config.yaml
positions: "rope"
bias: "none"
tie_embeddings: false
init: "uniform"
final_lr_fraction: 0.05
Each number is 50 + 15 x the weight over its row's rms, rounded and kept within 0 to 99. Layers, rows and columns count from 0. The size before them is the row's rms in percent of the matrix's.

# layer 8 MLP down (transposed), 384x96, rms 0.196, rows 51-122, columns 64-95
094:61 30 42 42 61 66 44 66 43 61 51 39 39 34 31 35 77 46 59 26 45 35 74 42 32 57 47 62 22 60 42 20
099:52 67 70 60 51 58 47 70 47 55 63 33 62 47 31 50 35 44 39 40 57 45 41 53 72 51 22 40 37 34 63 63
096:55 48 26 08 36 90 43 43 35 44 49 52 28 50 23 30 73 46 37 65 63 36 56 20 63 27 36 49 54 60 44 38
101:68 54 74 16 47 39 62 64 59 40 43 51 56 27 59 63 90 30 28 33 61 64 63 51 65 58 83 33 32 49 33 36
096:36 55 63 30 46 63 58 63 58 51 58 48 58 31 46 43 36 52 35 62 23 44 49 42 71 46 16 35 71 55 63 27
095:53 43 64 63 61 47 43 58 66 63 49 60 34 51 57 74 45 31 34 38 48 44 49 24 60 16 36 19 49 49 45 64
109:54 59 59 47 39 31 48 16 51 81 65 50 46 46 55 55 57 69 38 48 65 43 54 59 52 57 84 40 78 57 19 35
099:29 50 49 41 27 54 33 66 42 40 75 40 70 31 32 38 57 40 40 43 38 57 31 40 61 22 46 28 34 50 49 38
100:73 52 66 23 19 55 55 18 29 48 52 41 25 23 53 41 50 78 76 50 53 28 67 49 22 77 52 46 40 59 63 77
099:74 45 57 38 56 56 24 54 29 32 51 54 43 57 41 63 34 75 55 31 24 44 43 45 63 52 52 40 88 42 54 58
105:41 59 55 52 36 62 49 39 64 21 43 43 46 67 17 60 58 45 78 53 32 64 75 30 51 19 43 25 48 62 25 38
104:64 66 45 33 48 68 59 34 44 54 48 32 54 36 31 62 49 66 57 67 49 53 60 60 35 72 73 43 46 73 35 72
095:36 43 44 44 46 37 48 49 44 39 50 37 24 88 36 60 48 43 50 69 68 57 17 38 48 52 69 59 23 60 58 28
091:39 55 54 73 29 17 70 43 45 23 13 52 22 51 70 40 56 24 80 61 42 40 38 57 47 41 26 76 54 60 63 72
101:64 61 37 19 57 16 81 34 53 56 52 48 68 44 49 69 46 26 63 13 62 35 46 37 62 73 43 31 42 51 38 53
098:50 63 41 49 37 31 54 39 41 37 64 43 52 35 53 47 53 54 60 58 53 74 38 95 64 33 41 48 42 60 37 31
096:61 55 72 50 41 36 53 78 24 50 64 41 53 54 45 45 55 71 41 32 37 55 57 35 42 68 36 62 33 17 46 56
109:44 34 41 55 59 40 43 56 83 69 58 48 61 45 38 60 34 76 58 51 65 47 70 51 48 76 60 36 53 61 53 65
098:52 34 66 54 33 27 24 55 49 46 36 38 38 23 62 38 19 50 56 40 39 50 60 40 57 43 47 79 59 47 10 47
100:50 39 39 28 75 54 33 64 56 51 45 37 54 70 41 53 51 32 64 58 77 24 41 43 86 66 54 41 25 61 50 69
095:53 49 52 45 27 76 43 83 51 55 67 38 46 42 39 49 50 63 55 50 37 81 35 66 80 27 55 69 30 30 37 51
099:53 49 10 51 54 65 61 28 50 42 43 44 60 65 55 62 68 61 71 61 37 16 66 64 41 50 76 70 21 57 37 46
096:64 30 40 45 08 10 58 55 74 50 61 67 55 73 54 56 49 63 49 61 57 74 72 64 57 70 71 45 47 49 53 40
104:61 45 55 48 24 38 51 64 59 40 40 53 59 52 46 60 79 49 77 57 66 55 65 46 62 28 48 41 44 37 72 65
089:33 40 35 23 61 54 48 42 43 44 70 39 45 46 50 39 59 47 47 64 43 54 80 65 60 51 59 81 45 46 28 41
094:58 64 45 56 43 37 33 65 58 45 47 53 14 53 53 65 35 45 58 49 62 39 61 76 35 43 51 63 50 52 68 63
103:56 55 31 36 28 45 75 52 50 41 42 60 75 67 50 33 37 22 41 52 33 57 74 36 65 54 41 63 54 78 56 42
097:46 61 41 39 31 40 40 38 47 38 44 16 44 55 78 57 69 55 43 50 39 64 32 22 53 58 28 56 61 58 56 05
105:30 41 67 07 80 60 52 36 52 60 67 75 30 58 26 67 70 37 42 45 49 47 69 93 47 43 81 28 78 49 65 52
097:53 44 46 51 19 49 68 80 59 41 39 55 69 79 71 72 50 56 60 69 41 34 73 55 53 43 32 60 51 39 31 34
101:35 31 60 67 19 63 25 17 56 46 58 74 52 38 38 89 51 54 38 62 52 28 45 53 20 35 49 46 65 30 46 55
093:56 31 49 53 50 62 44 73 68 45 62 33 18 19 52 34 67 31 53 63 93 64 42 48 49 79 39 76 22 57 28 61
103:38 32 56 45 47 42 58 54 55 47 47 62 57 40 49 57 35 28 40 40 55 36 60 47 59 61 58 75 46 77 48 42
100:49 29 40 39 41 78 59 61 51 49 72 51 42 51 19 34 61 61 36 46 52 46 35 62 79 53 54 52 52 39 59 75
096:33 70 45 26 44 58 23 68 20 41 44 53 43 64 61 48 31 64 43 56 54 74 56 79 71 40 36 33 70 31 46 36
096:21 76 57 73 37 44 48 51 49 44 60 52 60 54 62 51 48 50 72 49 37 54 51 51 77 55 78 44 57 68 33 47
100:32 61 45 59 46 35 86 58 48 54 47 44 22 71 34 49 35 55 23 48 44 65 42 47 59 65 60 82 70 56 81 71
097:33 52 51 35 61 13 38 14 60 48 75 66 52 49 33 59 43 42 49 41 35 73 47 61 29 57 64 69 30 49 75 48
103:68 28 62 74 85 53 46 51 48 54 31 44 51 55 47 67 50 74 95 60 46 68 37 52 58 29 57 37 35 64 48 36
097:83 63 48 39 49 63 53 29 62 32 49 55 66 41 45 45 38 39 47 66 71 53 34 84 72 66 40 28 50 79 61 68
092:55 61 69 49 63 92 48 37 64 52 62 58 49 64 47 45 59 39 53 38 57 26 38 58 79 60 57 60 41 61 43 30
112:33 76 68 48 41 42 47 40 61 34 67 60 62 36 49 53 29 39 33 42 70 64 82 48 52 62 49 69 52 44 58 50
101:40 43 48 36 59 43 70 63 50 44 47 77 54 54 70 34 67 60 44 67 37 43 61 70 49 18 54 56 54 33 53 68
106:51 45 27 63 07 53 38 34 37 44 43 59 49 45 49 86 69 36 59 47 31 35 42 70 42 30 52 18 49 37 44 33
106:28 43 55 22 54 50 51 50 57 35 77 26 68 51 47 62 31 54 46 59 45 51 58 33 83 57 59 27 62 39 45 36
101:65 42 39 61 38 47 52 11 33 30 60 46 27 53 32 49 35 52 54 40 61 51 82 48 44 81 45 66 50 70 47 69
100:69 58 62 52 69 53 64 59 46 48 63 28 65 46 53 65 62 33 43 62 21 84 41 59 54 74 52 41 54 54 77 36
104:59 59 60 49 43 46 51 50 22 42 50 66 29 45 70 41 62 54 39 72 61 59 50 54 55 93 51 44 54 64 28 63
099:45 45 45 59 66 45 86 50 24 70 39 50 41 33 43 74 68 52 29 73 58 48 47 63 56 25 61 20 64 53 73 36
099:23 56 35 36 45 25 63 64 39 48 78 46 35 63 29 59 32 52 59 55 49 32 41 33 32 49 44 60 72 41 59 75
100:18 23 56 70 67 51 48 27 63 58 65 57 40 48 55 38 33 35 41 27 35 35 43 22 64 64 20 64 61 37 55 56
101:32 54 46 39 30 76 93 35 46 55 56 65 47 54 34 60 36 57 41 44 40 40 83 37 38 78 37 37 60 62 43 63
101:53 43 65 77 67 54 52 54 35 44 42 71 83 66 46 41 67 67 70 32 50 32 61 68 52 44 44 21 64 28 50 54
094:33 61 41 42 58 51 72 65 61 44 37 26 48 59 40 21 55 39 48 74 58 46 67 60 66 48 36 45 52 68 58 43
104:63 63 40 36 48 22 50 59 29 45 13 53 54 39 14 64 54 39 66 21 53 47 51 51 35 59 39 28 52 49 47 49
104:55 31 22 45 45 52 67 49 67 38 44 73 55 64 47 45 81 67 88 85 58 65 65 52 65 63 18 87 53 35 58 40
103:65 43 69 58 58 71 63 52 71 71 42 61 45 29 57 37 65 59 34 26 49 73 25 64 62 32 42 66 52 30 68 51
107:58 43 52 50 54 29 80 63 69 38 51 90 20 47 38 47 41 56 40 63 65 28 87 35 41 74 55 49 41 41 28 57
095:67 52 41 27 49 06 37 52 34 36 62 27 47 57 48 56 40 34 43 46 37 70 50 59 76 62 48 25 35 42 39 68
096:44 44 41 94 65 47 39 64 58 32 57 38 44 50 28 63 65 43 64 31 62 80 13 47 62 59 67 41 64 72 41 59
096:62 55 53 50 42 60 47 45 51 55 46 44 55 61 71 77 43 22 34 40 58 60 51 34 30 70 35 33 51 40 58 39
099:52 19 74 45 41 67 53 22 21 67 52 64 73 35 50 40 64 44 66 36 41 24 59 41 68 18 55 53 64 59 45 56
107:34 55 45 63 48 69 46 42 63 45 54 36 56 19 51 62 38 39 50 48 55 31 43 69 46 56 54 47 75 56 31 46
101:42 49 73 57 32 39 78 69 36 46 51 42 34 30 67 46 65 71 64 36 41 52 64 63 58 49 52 41 51 45 41 73
100:31 73 18 51 58 39 31 79 39 50 23 55 36 43 57 52 42 48 24 67 55 51 36 69 39 68 78 60 45 49 73 27
101:52 38 36 73 33 67 59 60 30 32 52 59 37 48 73 46 60 66 55 50 80 58 56 49 43 49 71 26 46 57 25 42
089:58 57 41 64 75 53 61 42 29 37 25 56 41 26 32 17 27 32 65 47 71 39 47 63 40 59 51 33 61 43 44 49
097:64 53 57 59 71 47 42 59 25 56 42 50 39 58 50 57 66 38 48 42 34 52 38 42 29 39 45 55 69 65 36 84
102:29 40 43 29 60 65 74 67 47 54 51 43 46 42 52 55 57 62 56 56 74 29 55 73 62 41 48 35 24 66 56 30
098:58 56 46 71 47 22 63 28 46 34 81 49 47 35 37 55 42 31 63 36 56 35 59 35 16 64 38 23 60 38 40 62
099:64 36 71 06 64 56 39 43 63 81 40 45 39 56 52 39 22 42 64 48 85 48 39 54 77 49 58 41 35 52 49 57
104:19 58 39 62 76 38 28 46 35 30 34 51 76 60 48 27 37 53 56 61 48 90 40 39 58 34 39 23 65 53 54 48
# layer 8 MLP gate, 384x96, rms 0.204, rows 52-122, columns 64-95
101:46 24 26 48 52 54 74 74 72 31 59 42 61 60 54 72 37 52 45 84 64 68 38 30 46 47 62 63 79 43 52 59
091:61 82 23 40 43 49 62 39 62 59 64 73 62 45 48 70 49 37 53 45 45 65 67 61 67 58 29 63 51 60 29 62
102:57 46 35 49 42 27 59 42 70 60 37 62 42 46 53 36 35 59 61 93 42 60 72 68 44 48 26 52 56 78 50 41
105:34 57 52 64 39 27 61 39 65 72 52 64 71 73 57 53 61 72 65 51 62 32 33 63 65 27 39 52 47 70 54 26
091:44 71 53 14 27 68 51 89 50 40 45 31 34 57 28 55 47 47 38 73 45 42 46 58 59 55 09 49 54 43 45 55
094:50 48 43 35 59 60 72 68 79 59 64 48 39 35 59 78 72 37 42 41 33 47 81 48 28 33 48 53 40 34 62 62
096:37 55 35 39 50 73 45 69 52 42 42 50 64 23 55 39 61 50 53 38 63 69 72 61 79 13 59 59 43 52 53 49
094:08 70 27 42 64 56 49 55 45 55 38 20 57 19 26 64 60 30 70 38 50 55 25 78 33 30 34 67 52 51 63 45
089:33 61 43 05 11 32 44 76 53 54 73 22 66 31 56 42 59 57 56 45 38 72 50 37 73 42 15 49 53 67 50 37
105:71 24 49 49 62 32 45 66 40 73 62 45 53 58 68 42 57 50 37 66 75 29 62 53 48 29 54 58 66 35 38 39
100:65 49 74 56 52 60 68 82 70 46 66 44 59 31 52 43 49 58 35 67 31 29 57 69 57 64 37 45 62 53 69 36
094:65 40 54 60 71 65 69 53 55 46 57 71 47 43 72 45 43 49 58 47 36 49 56 27 44 82 62 64 57 45 33 50
090:22 44 70 52 40 51 67 39 44 53 48 33 45 57 36 62 47 69 55 46 20 27 78 57 41 38 39 52 34 38 23 70
103:34 82 46 89 45 51 65 52 28 27 45 65 20 42 36 55 59 58 59 51 47 66 43 65 61 65 49 43 87 38 36 59
097:50 63 61 37 44 28 45 61 69 76 65 46 57 52 33 35 47 47 47 52 27 69 50 35 31 37 57 52 33 23 45 30
097:83 60 62 64 40 73 26 84 34 49 49 60 64 65 47 56 34 58 20 48 23 39 41 27 49 58 46 70 48 47 48 65
107:62 42 51 41 06 58 59 64 53 53 52 44 37 49 41 75 46 45 60 53 40 63 37 96 41 22 23 53 33 59 44 22
101:08 82 29 63 32 58 32 41 53 61 44 53 60 63 65 55 66 46 23 50 31 44 62 44 44 51 47 27 44 41 50 58
094:41 32 61 16 45 61 39 37 46 43 67 24 46 54 61 60 47 62 51 55 49 49 50 28 28 39 45 60 25 51 38 51
098:53 58 74 46 61 28 38 63 69 38 76 78 30 53 42 44 40 46 59 39 40 41 43 74 60 55 37 05 39 51 52 55
095:62 59 50 35 18 84 80 47 25 80 99 62 47 45 76 57 51 38 56 63 26 49 58 37 31 37 40 17 41 60 63 56
091:64 52 47 63 51 66 16 49 27 48 50 30 45 43 71 66 48 29 70 27 38 26 44 51 34 64 42 34 52 05 48 75
099:60 22 51 64 62 71 31 21 30 58 55 68 55 50 23 52 47 40 27 57 41 31 56 48 48 41 34 75 87 73 65 81
102:46 65 33 54 27 25 44 51 64 34 36 26 29 60 79 52 60 61 31 53 59 44 64 60 38 65 27 55 46 44 38 49
104:44 38 46 50 44 44 49 40 37 61 53 81 72 37 68 32 65 52 29 51 44 52 58 62 29 57 50 74 55 34 70 60
102:43 34 68 61 19 39 33 44 49 52 49 37 44 48 44 55 50 49 56 62 67 36 72 54 28 53 75 36 29 53 66 52
097:33 63 52 50 28 30 75 40 66 49 25 55 54 27 39 29 58 58 61 52 62 47 46 95 56 59 25 61 62 54 36 90
103:58 33 56 38 48 29 49 40 47 44 29 37 47 81 45 68 57 61 43 57 58 44 73 37 50 44 65 72 45 46 70 22
100:37 49 56 59 48 74 41 42 34 47 56 46 30 28 40 73 33 33 54 43 54 85 42 37 42 71 46 72 58 18 55 57
107:54 69 67 47 47 31 44 71 63 50 43 48 24 73 37 63 06 35 43 73 54 68 85 87 43 45 56 58 38 56 61 33
090:40 50 56 47 60 46 64 56 14 64 45 40 66 72 51 44 37 44 41 61 41 54 38 49 54 27 54 72 69 61 44 57
095:33 64 40 78 54 28 14 56 48 70 70 32 71 37 46 60 45 25 51 68 40 41 60 42 53 68 46 69 50 50 64 47
094:36 58 49 46 46 59 43 55 54 61 79 68 29 66 55 42 46 48 20 37 29 56 43 64 59 47 59 58 47 50 82 52
091:37 35 83 45 32 62 85 22 32 59 31 55 49 77 71 56 58 42 66 38 36 40 32 75 27 44 64 50 54 52 48 51
093:48 70 49 73 32 47 32 46 56 58 62 61 48 51 87 40 55 76 55 63 31 33 40 48 56 51 43 27 30 45 47 37
099:72 58 26 50 52 58 73 16 51 47 54 39 57 34 35 69 74 39 76 58 42 49 65 55 51 66 58 64 49 23 58 46
091:67 16 41 61 38 44 57 66 76 50 39 37 43 61 66 45 67 66 40 47 57 46 68 63 61 44 21 34 67 37 37 54
099:23 35 56 37 42 50 47 11 26 47 75 62 60 37 45 47 37 65 44 44 69 32 73 42 41 36 32 66 42 59 36 39
105:38 76 31 32 55 31 63 67 60 46 61 58 47 41 57 65 48 44 45 66 32 67 49 53 48 51 23 67 48 52 55 30
093:44 45 56 62 93 43 48 45 71 73 52 45 20 63 70 43 77 77 49 45 56 48 55 57 44 57 64 41 51 73 41 54
104:28 40 45 50 42 42 40 43 56 26 60 44 49 53 36 53 37 74 63 62 59 45 65 47 52 48 52 32 40 47 48 32
095:12 21 40 34 40 58 58 74 44 54 55 44 36 62 59 29 31 38 37 66 56 65 50 63 36 55 62 66 38 57 79 37
094:33 63 68 37 25 36 54 76 66 23 48 76 49 40 36 77 47 40 53 61 37 66 62 61 39 51 37 28 58 53 52 39
097:16 59 39 42 38 35 49 60 63 49 62 56 55 62 18 62 37 51 58 65 36 65 52 65 35 60 28 45 45 33 58 64
104:48 36 70 41 72 73 49 38 17 52 59 49 68 40 38 46 43 59 50 42 26 66 53 36 24 51 34 45 53 58 62 65
095:48 72 44 84 42 57 42 71 58 45 47 39 79 90 71 37 35 48 44 66 66 48 68 48 64 45 62 45 66 69 48 54
104:55 61 54 61 75 73 76 82 26 81 65 29 23 45 64 44 34 28 54 62 56 63 90 52 36 55 41 39 40 58 34 64
099:70 68 56 51 14 48 80 51 66 60 44 50 65 49 55 49 39 62 40 37 43 52 87 89 49 63 70 64 31 42 33 33
097:63 75 65 59 58 49 67 31 47 46 66 55 34 37 57 61 34 58 36 59 35 58 41 53 43 20 60 64 34 38 55 37
106:45 38 57 91 55 49 39 46 58 49 48 52 48 34 42 68 43 44 57 41 46 60 36 70 35 80 27 38 85 54 36 47
103:73 69 45 28 52 58 53 54 67 67 81 52 46 55 22 61 53 75 76 63 51 32 19 59 52 48 37 50 63 57 60 75
096:32 67 59 60 37 71 34 32 38 47 70 62 68 40 85 59 62 56 56 17 32 27 40 64 81 70 61 69 74 60 47 32
093:39 64 64 41 45 44 28 52 54 50 46 45 45 61 52 52 65 59 40 58 62 66 56 52 71 30 19 64 48 32 42 43
101:50 44 51 56 42 28 58 80 62 68 46 66 65 41 69 79 53 80 56 55 64 25 32 37 61 60 60 46 61 27 59 33
102:56 50 24 48 59 58 67 33 71 54 60 37 37 38 78 73 67 56 79 51 44 80 46 58 30 68 43 49 64 51 53 46
102:53 46 63 60 84 14 47 36 48 43 38 42 33 40 69 46 37 44 35 63 62 87 44 60 55 54 39 49 59 26 39 42
111:50 74 52 66 69 39 77 50 34 49 55 24 31 39 20 28 75 69 56 33 51 58 42 60 43 50 57 55 68 56 52 66
097:45 39 62 55 25 31 36 36 57 41 62 42 57 49 64 72 50 59 62 43 53 36 73 61 44 37 73 60 77 63 66 36
093:32 42 51 32 52 70 59 51 60 56 74 73 49 31 43 64 49 50 50 49 60 34 49 62 40 30 72 44 76 59 45 11
095:40 26 49 45 64 34 71 42 86 32 49 33 59 21 67 45 21 54 70 42 65 56 57 53 22 73 44 40 53 33 65 32
106:43 55 69 64 67 56 64 23 39 50 47 60 61 24 48 68 33 54 59 35 30 68 50 70 46 30 48 42 37 56 80 45
104:48 41 45 63 21 47 64 45 58 38 68 78 48 35 27 59 54 45 31 13 37 49 49 31 30 61 33 75 69 80 37 62
100:39 42 50 56 51 35 49 55 42 32 36 41 41 39 40 86 57 27 64 24 67 89 39 45 58 39 49 56 78 55 53 43
101:15 70 61 61 41 68 42 85 29 70 47 16 35 63 56 42 64 43 60 55 38 23 36 59 63 36 66 52 59 09 54 38
101:57 59 72 61 73 36 29 72 47 52 67 40 74 58 60 56 44 56 39 64 51 44 41 95 65 54 55 47 69 51 54 72
093:57 35 45 59 62 43 51 47 50 51 69 59 17 60 51 64 76 60 56 35 50 49 44 48 56 41 33 72 63 55 75 23
097:56 55 66 52 49 73 90 22 37 62 31 49 72 55 53 53 61 39 78 76 76 65 72 72 51 37 44 80 61 22 70 46
101:52 34 14 42 70 33 73 47 22 49 69 49 36 32 48 28 47 19 37 63 63 48 69 54 59 25 58 67 63 35 49 26
105:59 37 57 49 48 61 59 27 46 52 62 52 59 88 87 34 56 61 21 48 40 75 31 45 60 52 45 50 32 55 56 38
103:46 74 38 67 52 47 67 52 49 28 28 57 46 58 52 68 61 13 44 57 50 54 63 57 51 63 60 60 15 53 64 28
095:53 85 55 46 54 27 12 40 79 66 48 23 42 46 75 66 50 46 45 65 26 72 32 28 50 36 27 64 55 49 45 61
# layer 8 MLP up, 384x96, rms 0.205, rows 52-122, columns 64-95
094:33 71 24 37 54 26 52 37 46 46 33 36 33 33 42 56 63 75 53 63 60 58 39 57 69 14 63 50 77 61 31 57
091:43 68 23 37 66 66 50 61 23 42 44 22 60 56 55 48 62 20 68 47 53 61 44 33 20 30 42 48 47 39 41 44
095:35 59 28 63 69 61 35 49 81 62 29 28 18 75 68 44 65 71 47 47 36 56 42 45 54 67 52 64 59 58 71 61
096:31 58 47 69 34 35 36 41 57 39 14 53 55 32 47 55 41 43 32 57 52 37 46 51 34 48 32 78 36 34 47 88
090:45 61 66 48 28 47 46 36 46 38 34 46 74 31 32 55 53 57 42 37 61 47 46 49 53 54 58 66 57 56 57 37
104:31 34 51 58 41 66 35 47 75 44 67 38 40 61 67 35 48 51 41 62 53 46 34 53 50 54 65 52 38 51 47 36
093:54 34 39 52 57 32 51 67 64 46 55 48 65 09 35 45 29 42 55 46 56 14 31 45 45 41 28 42 53 42 57 44
096:52 67 24 50 48 67 52 36 31 24 51 38 64 55 52 44 51 43 44 50 34 56 24 56 52 64 36 45 47 61 74 67
098:35 71 57 68 65 39 68 54 58 42 36 17 33 55 52 41 36 41 59 89 50 43 57 47 33 52 66 50 35 46 43 51
103:62 35 40 49 68 51 56 23 80 14 38 62 54 28 49 46 48 40 47 57 61 25 68 53 54 81 36 49 59 66 60 54
104:52 51 30 45 52 54 13 54 41 68 41 42 34 53 44 62 48 56 56 40 80 64 45 47 57 32 79 49 53 59 57 42
093:53 52 63 79 58 40 44 51 35 63 49 84 59 44 41 64 45 15 66 44 26 57 45 62 62 68 57 71 38 35 49 35
095:32 60 43 37 40 41 45 33 49 63 48 33 68 64 70 46 42 47 26 35 36 52 63 31 63 49 64 69 59 19 54 67
101:67 45 63 15 71 40 40 42 19 37 48 59 69 31 27 59 66 39 65 77 45 22 50 00 69 58 37 33 38 56 50 36
100:18 76 48 39 57 47 63 54 94 41 38 50 39 62 46 52 39 72 29 64 48 32 67 54 28 63 64 42 70 40 40 41
098:16 38 46 65 59 60 63 57 66 30 24 67 42 64 27 51 52 75 55 34 53 46 32 49 61 38 59 43 50 40 37 17
105:78 53 62 51 03 47 43 50 45 48 43 46 34 51 55 52 38 73 19 48 66 80 30 48 59 48 29 44 45 52 34 28
093:66 69 21 35 54 45 31 70 41 27 65 65 51 20 40 49 37 49 18 60 14 51 60 69 47 43 66 28 59 44 37 59
099:45 41 51 16 31 74 63 66 54 38 51 76 44 37 46 59 58 44 40 80 50 49 56 36 60 67 47 65 50 23 20 62
098:62 59 52 41 31 42 21 92 41 44 26 37 26 18 30 60 25 23 62 13 53 61 44 63 59 59 36 40 34 55 59 32
096:47 56 22 29 56 41 62 61 59 03 60 67 42 19 43 51 74 69 65 47 55 46 55 49 25 51 71 64 38 55 71 61
091:53 30 74 53 52 41 34 69 28 52 52 59 59 29 82 67 64 45 60 65 45 56 62 57 31 35 32 63 74 28 43 52
106:43 54 77 36 53 43 81 48 77 37 35 39 25 37 52 63 73 54 34 26 79 62 41 57 20 50 35 53 45 44 61 34
105:35 38 71 45 44 39 24 51 15 58 26 58 30 47 37 45 36 31 41 64 63 44 69 64 58 32 42 43 39 22 60 39
102:53 45 44 43 19 64 42 26 72 58 73 25 64 31 44 40 59 68 63 36 67 47 56 44 68 63 61 46 43 55 41 41
101:21 52 70 77 55 34 72 36 43 65 81 41 31 54 62 65 56 27 69 36 58 50 50 55 48 48 53 39 29 63 52 44
111:57 78 38 48 52 40 53 42 56 21 51 56 46 76 29 47 41 51 50 41 49 36 38 42 68 58 50 72 60 57 43 59
105:49 53 20 61 66 36 12 40 79 46 33 32 64 65 49 55 66 46 27 62 41 22 41 24 59 66 41 57 29 59 50 47
097:38 48 49 44 56 62 43 37 44 47 48 33 32 35 49 45 45 70 19 15 62 42 31 74 46 69 39 51 27 18 46 33
099:60 62 78 32 40 32 49 44 43 33 25 64 57 53 53 54 48 62 56 44 54 50 51 60 63 55 62 62 65 57 54 57
094:36 50 65 50 30 71 45 32 49 72 49 40 55 29 75 48 52 47 47 90 29 48 71 72 44 48 47 37 67 51 45 86
099:48 36 48 17 59 72 54 35 70 61 47 59 61 38 38 77 44 39 67 26 43 33 80 49 42 23 53 76 63 13 43 54
095:56 79 23 50 42 66 22 80 32 39 28 50 68 48 53 74 30 52 21 23 59 53 45 51 53 19 40 64 55 53 27 80
096:30 55 43 56 56 65 52 41 68 39 54 52 46 37 32 58 59 50 28 40 18 56 49 75 42 41 65 58 89 54 61 96
093:48 31 41 59 35 59 54 51 34 44 40 58 33 17 92 39 46 40 64 76 23 58 64 51 61 44 68 67 36 68 38 68
095:43 37 34 58 59 67 49 31 98 37 37 50 50 60 45 55 18 34 62 49 39 67 59 49 66 57 52 39 66 76 27 37
083:75 56 45 28 69 64 74 51 51 50 60 27 37 43 56 44 39 45 62 43 40 43 72 83 35 51 55 73 53 74 55 72
097:52 78 32 40 35 57 42 79 58 64 59 33 49 54 41 50 46 72 79 46 19 48 58 39 36 70 65 66 43 50 44 60
095:58 37 46 18 49 74 33 35 50 43 46 36 36 59 44 39 84 42 28 73 27 45 54 39 59 64 46 30 67 30 54 62
089:62 56 47 32 50 61 42 38 53 50 37 67 49 52 24 69 40 92 58 81 44 62 36 41 70 48 62 44 66 59 60 52
111:79 50 61 53 54 75 27 38 43 29 53 51 68 66 67 48 62 55 44 54 64 50 60 68 76 62 63 44 48 33 59 34
098:35 45 61 34 64 52 63 42 43 29 53 77 41 49 57 42 43 85 47 57 64 38 05 44 51 74 63 39 41 58 37 63
102:55 71 39 74 31 61 72 57 60 71 38 41 41 33 71 39 42 23 41 47 53 68 64 81 40 64 29 46 61 61 40 63
104:61 25 75 55 20 69 47 69 74 91 14 25 64 62 68 47 26 65 39 61 30 62 69 69 39 50 60 54 51 32 56 50
097:75 61 57 47 24 36 46 71 24 40 54 48 36 45 26 77 47 56 27 55 52 53 59 52 61 30 65 43 44 51 50 52
100:54 39 68 79 39 79 50 50 54 51 59 78 52 73 57 34 31 40 52 58 49 41 65 49 70 57 43 29 48 40 57 86
102:42 62 43 65 46 68 65 35 60 74 46 10 53 48 55 75 52 39 62 50 45 38 55 35 35 63 58 42 38 48 54 46
092:31 39 50 64 75 66 42 59 51 55 54 56 61 54 60 44 65 50 43 68 61 38 44 54 67 90 37 21 75 31 69 52
101:24 47 48 55 86 58 66 45 61 67 55 48 47 41 30 35 28 62 74 64 38 60 44 51 47 53 72 56 27 55 11 41
099:47 54 55 63 60 56 58 64 66 36 50 48 71 30 39 58 78 46 59 46 75 24 49 48 39 71 64 51 56 48 56 57
096:69 42 66 54 57 36 53 58 61 33 33 58 50 47 56 68 29 33 47 17 39 61 43 71 54 59 47 32 68 62 49 51
097:45 53 40 50 80 59 35 74 46 47 46 50 31 66 27 39 60 51 74 72 51 41 41 64 64 30 57 57 66 54 65 47
094:72 44 44 62 60 53 39 54 34 40 45 75 54 50 61 36 52 66 46 58 48 58 69 65 48 55 56 45 80 48 64 47
099:41 60 45 50 41 63 42 36 62 58 69 52 26 48 64 32 53 69 40 28 48 43 28 51 57 41 32 47 52 37 64 41
101:57 65 47 56 34 39 33 73 54 67 46 48 64 78 60 79 35 42 20 40 60 32 38 19 67 65 63 67 52 31 72 61
097:46 51 58 53 37 67 69 56 77 37 46 37 13 59 58 35 42 30 61 56 63 64 56 35 60 39 57 21 50 59 56 59
109:30 34 51 21 27 15 31 49 51 62 65 44 68 44 39 32 22 43 48 47 62 73 42 50 41 50 48 50 68 58 50 39
101:35 09 66 54 48 53 65 35 72 63 40 56 51 48 60 71 54 77 25 60 34 24 63 41 33 48 29 59 39 66 43 61
098:67 49 36 38 39 60 70 58 57 45 50 46 48 38 34 48 55 32 29 35 58 52 70 66 48 35 88 20 35 46 66 41
105:30 41 45 67 30 83 47 18 41 60 49 58 52 51 30 68 16 70 66 70 52 37 46 42 69 55 47 50 18 57 42 57
102:54 53 57 48 52 49 73 26 52 69 50 51 48 38 54 61 75 61 55 63 15 67 29 40 52 50 48 73 51 49 44 54
106:52 39 54 52 44 38 33 36 66 46 50 98 22 59 31 36 80 58 39 35 49 80 57 39 51 51 34 56 52 62 39 62
099:40 36 43 55 54 78 62 66 49 69 44 42 48 67 52 54 45 25 39 64 29 39 63 54 58 53 68 19 49 37 53 73
096:27 23 60 67 54 47 53 74 32 48 24 47 43 47 58 60 74 66 29 48 40 45 12 77 75 28 55 68 49 35 62 52
097:27 51 41 57 50 34 18 46 64 62 66 37 35 50 56 34 35 63 55 64 61 38 48 56 60 54 64 21 56 78 42 63
096:68 09 23 40 45 56 44 45 51 65 79 50 44 70 69 58 47 28 22 39 57 68 67 60 59 53 85 63 35 59 32 30
097:60 64 48 35 54 38 38 54 42 43 13 31 60 52 37 46 39 31 43 47 66 73 68 70 35 62 15 54 32 53 48 26
097:22 37 51 65 73 47 38 34 59 41 49 56 46 64 29 62 74 70 66 33 47 20 50 58 45 75 37 67 32 44 41 38
096:43 74 67 52 48 56 43 60 21 33 51 60 53 63 39 62 61 71 43 71 53 45 64 36 73 93 37 17 58 55 71 55
104:57 43 71 58 56 43 58 28 48 64 65 54 36 70 84 72 46 75 39 66 38 74 59 68 32 64 53 53 28 36 50 44
094:42 77 54 42 57 56 51 40 68 61 40 49 68 48 72 63 71 68 54 41 76 33 43 33 40 34 67 48 51 35 73 41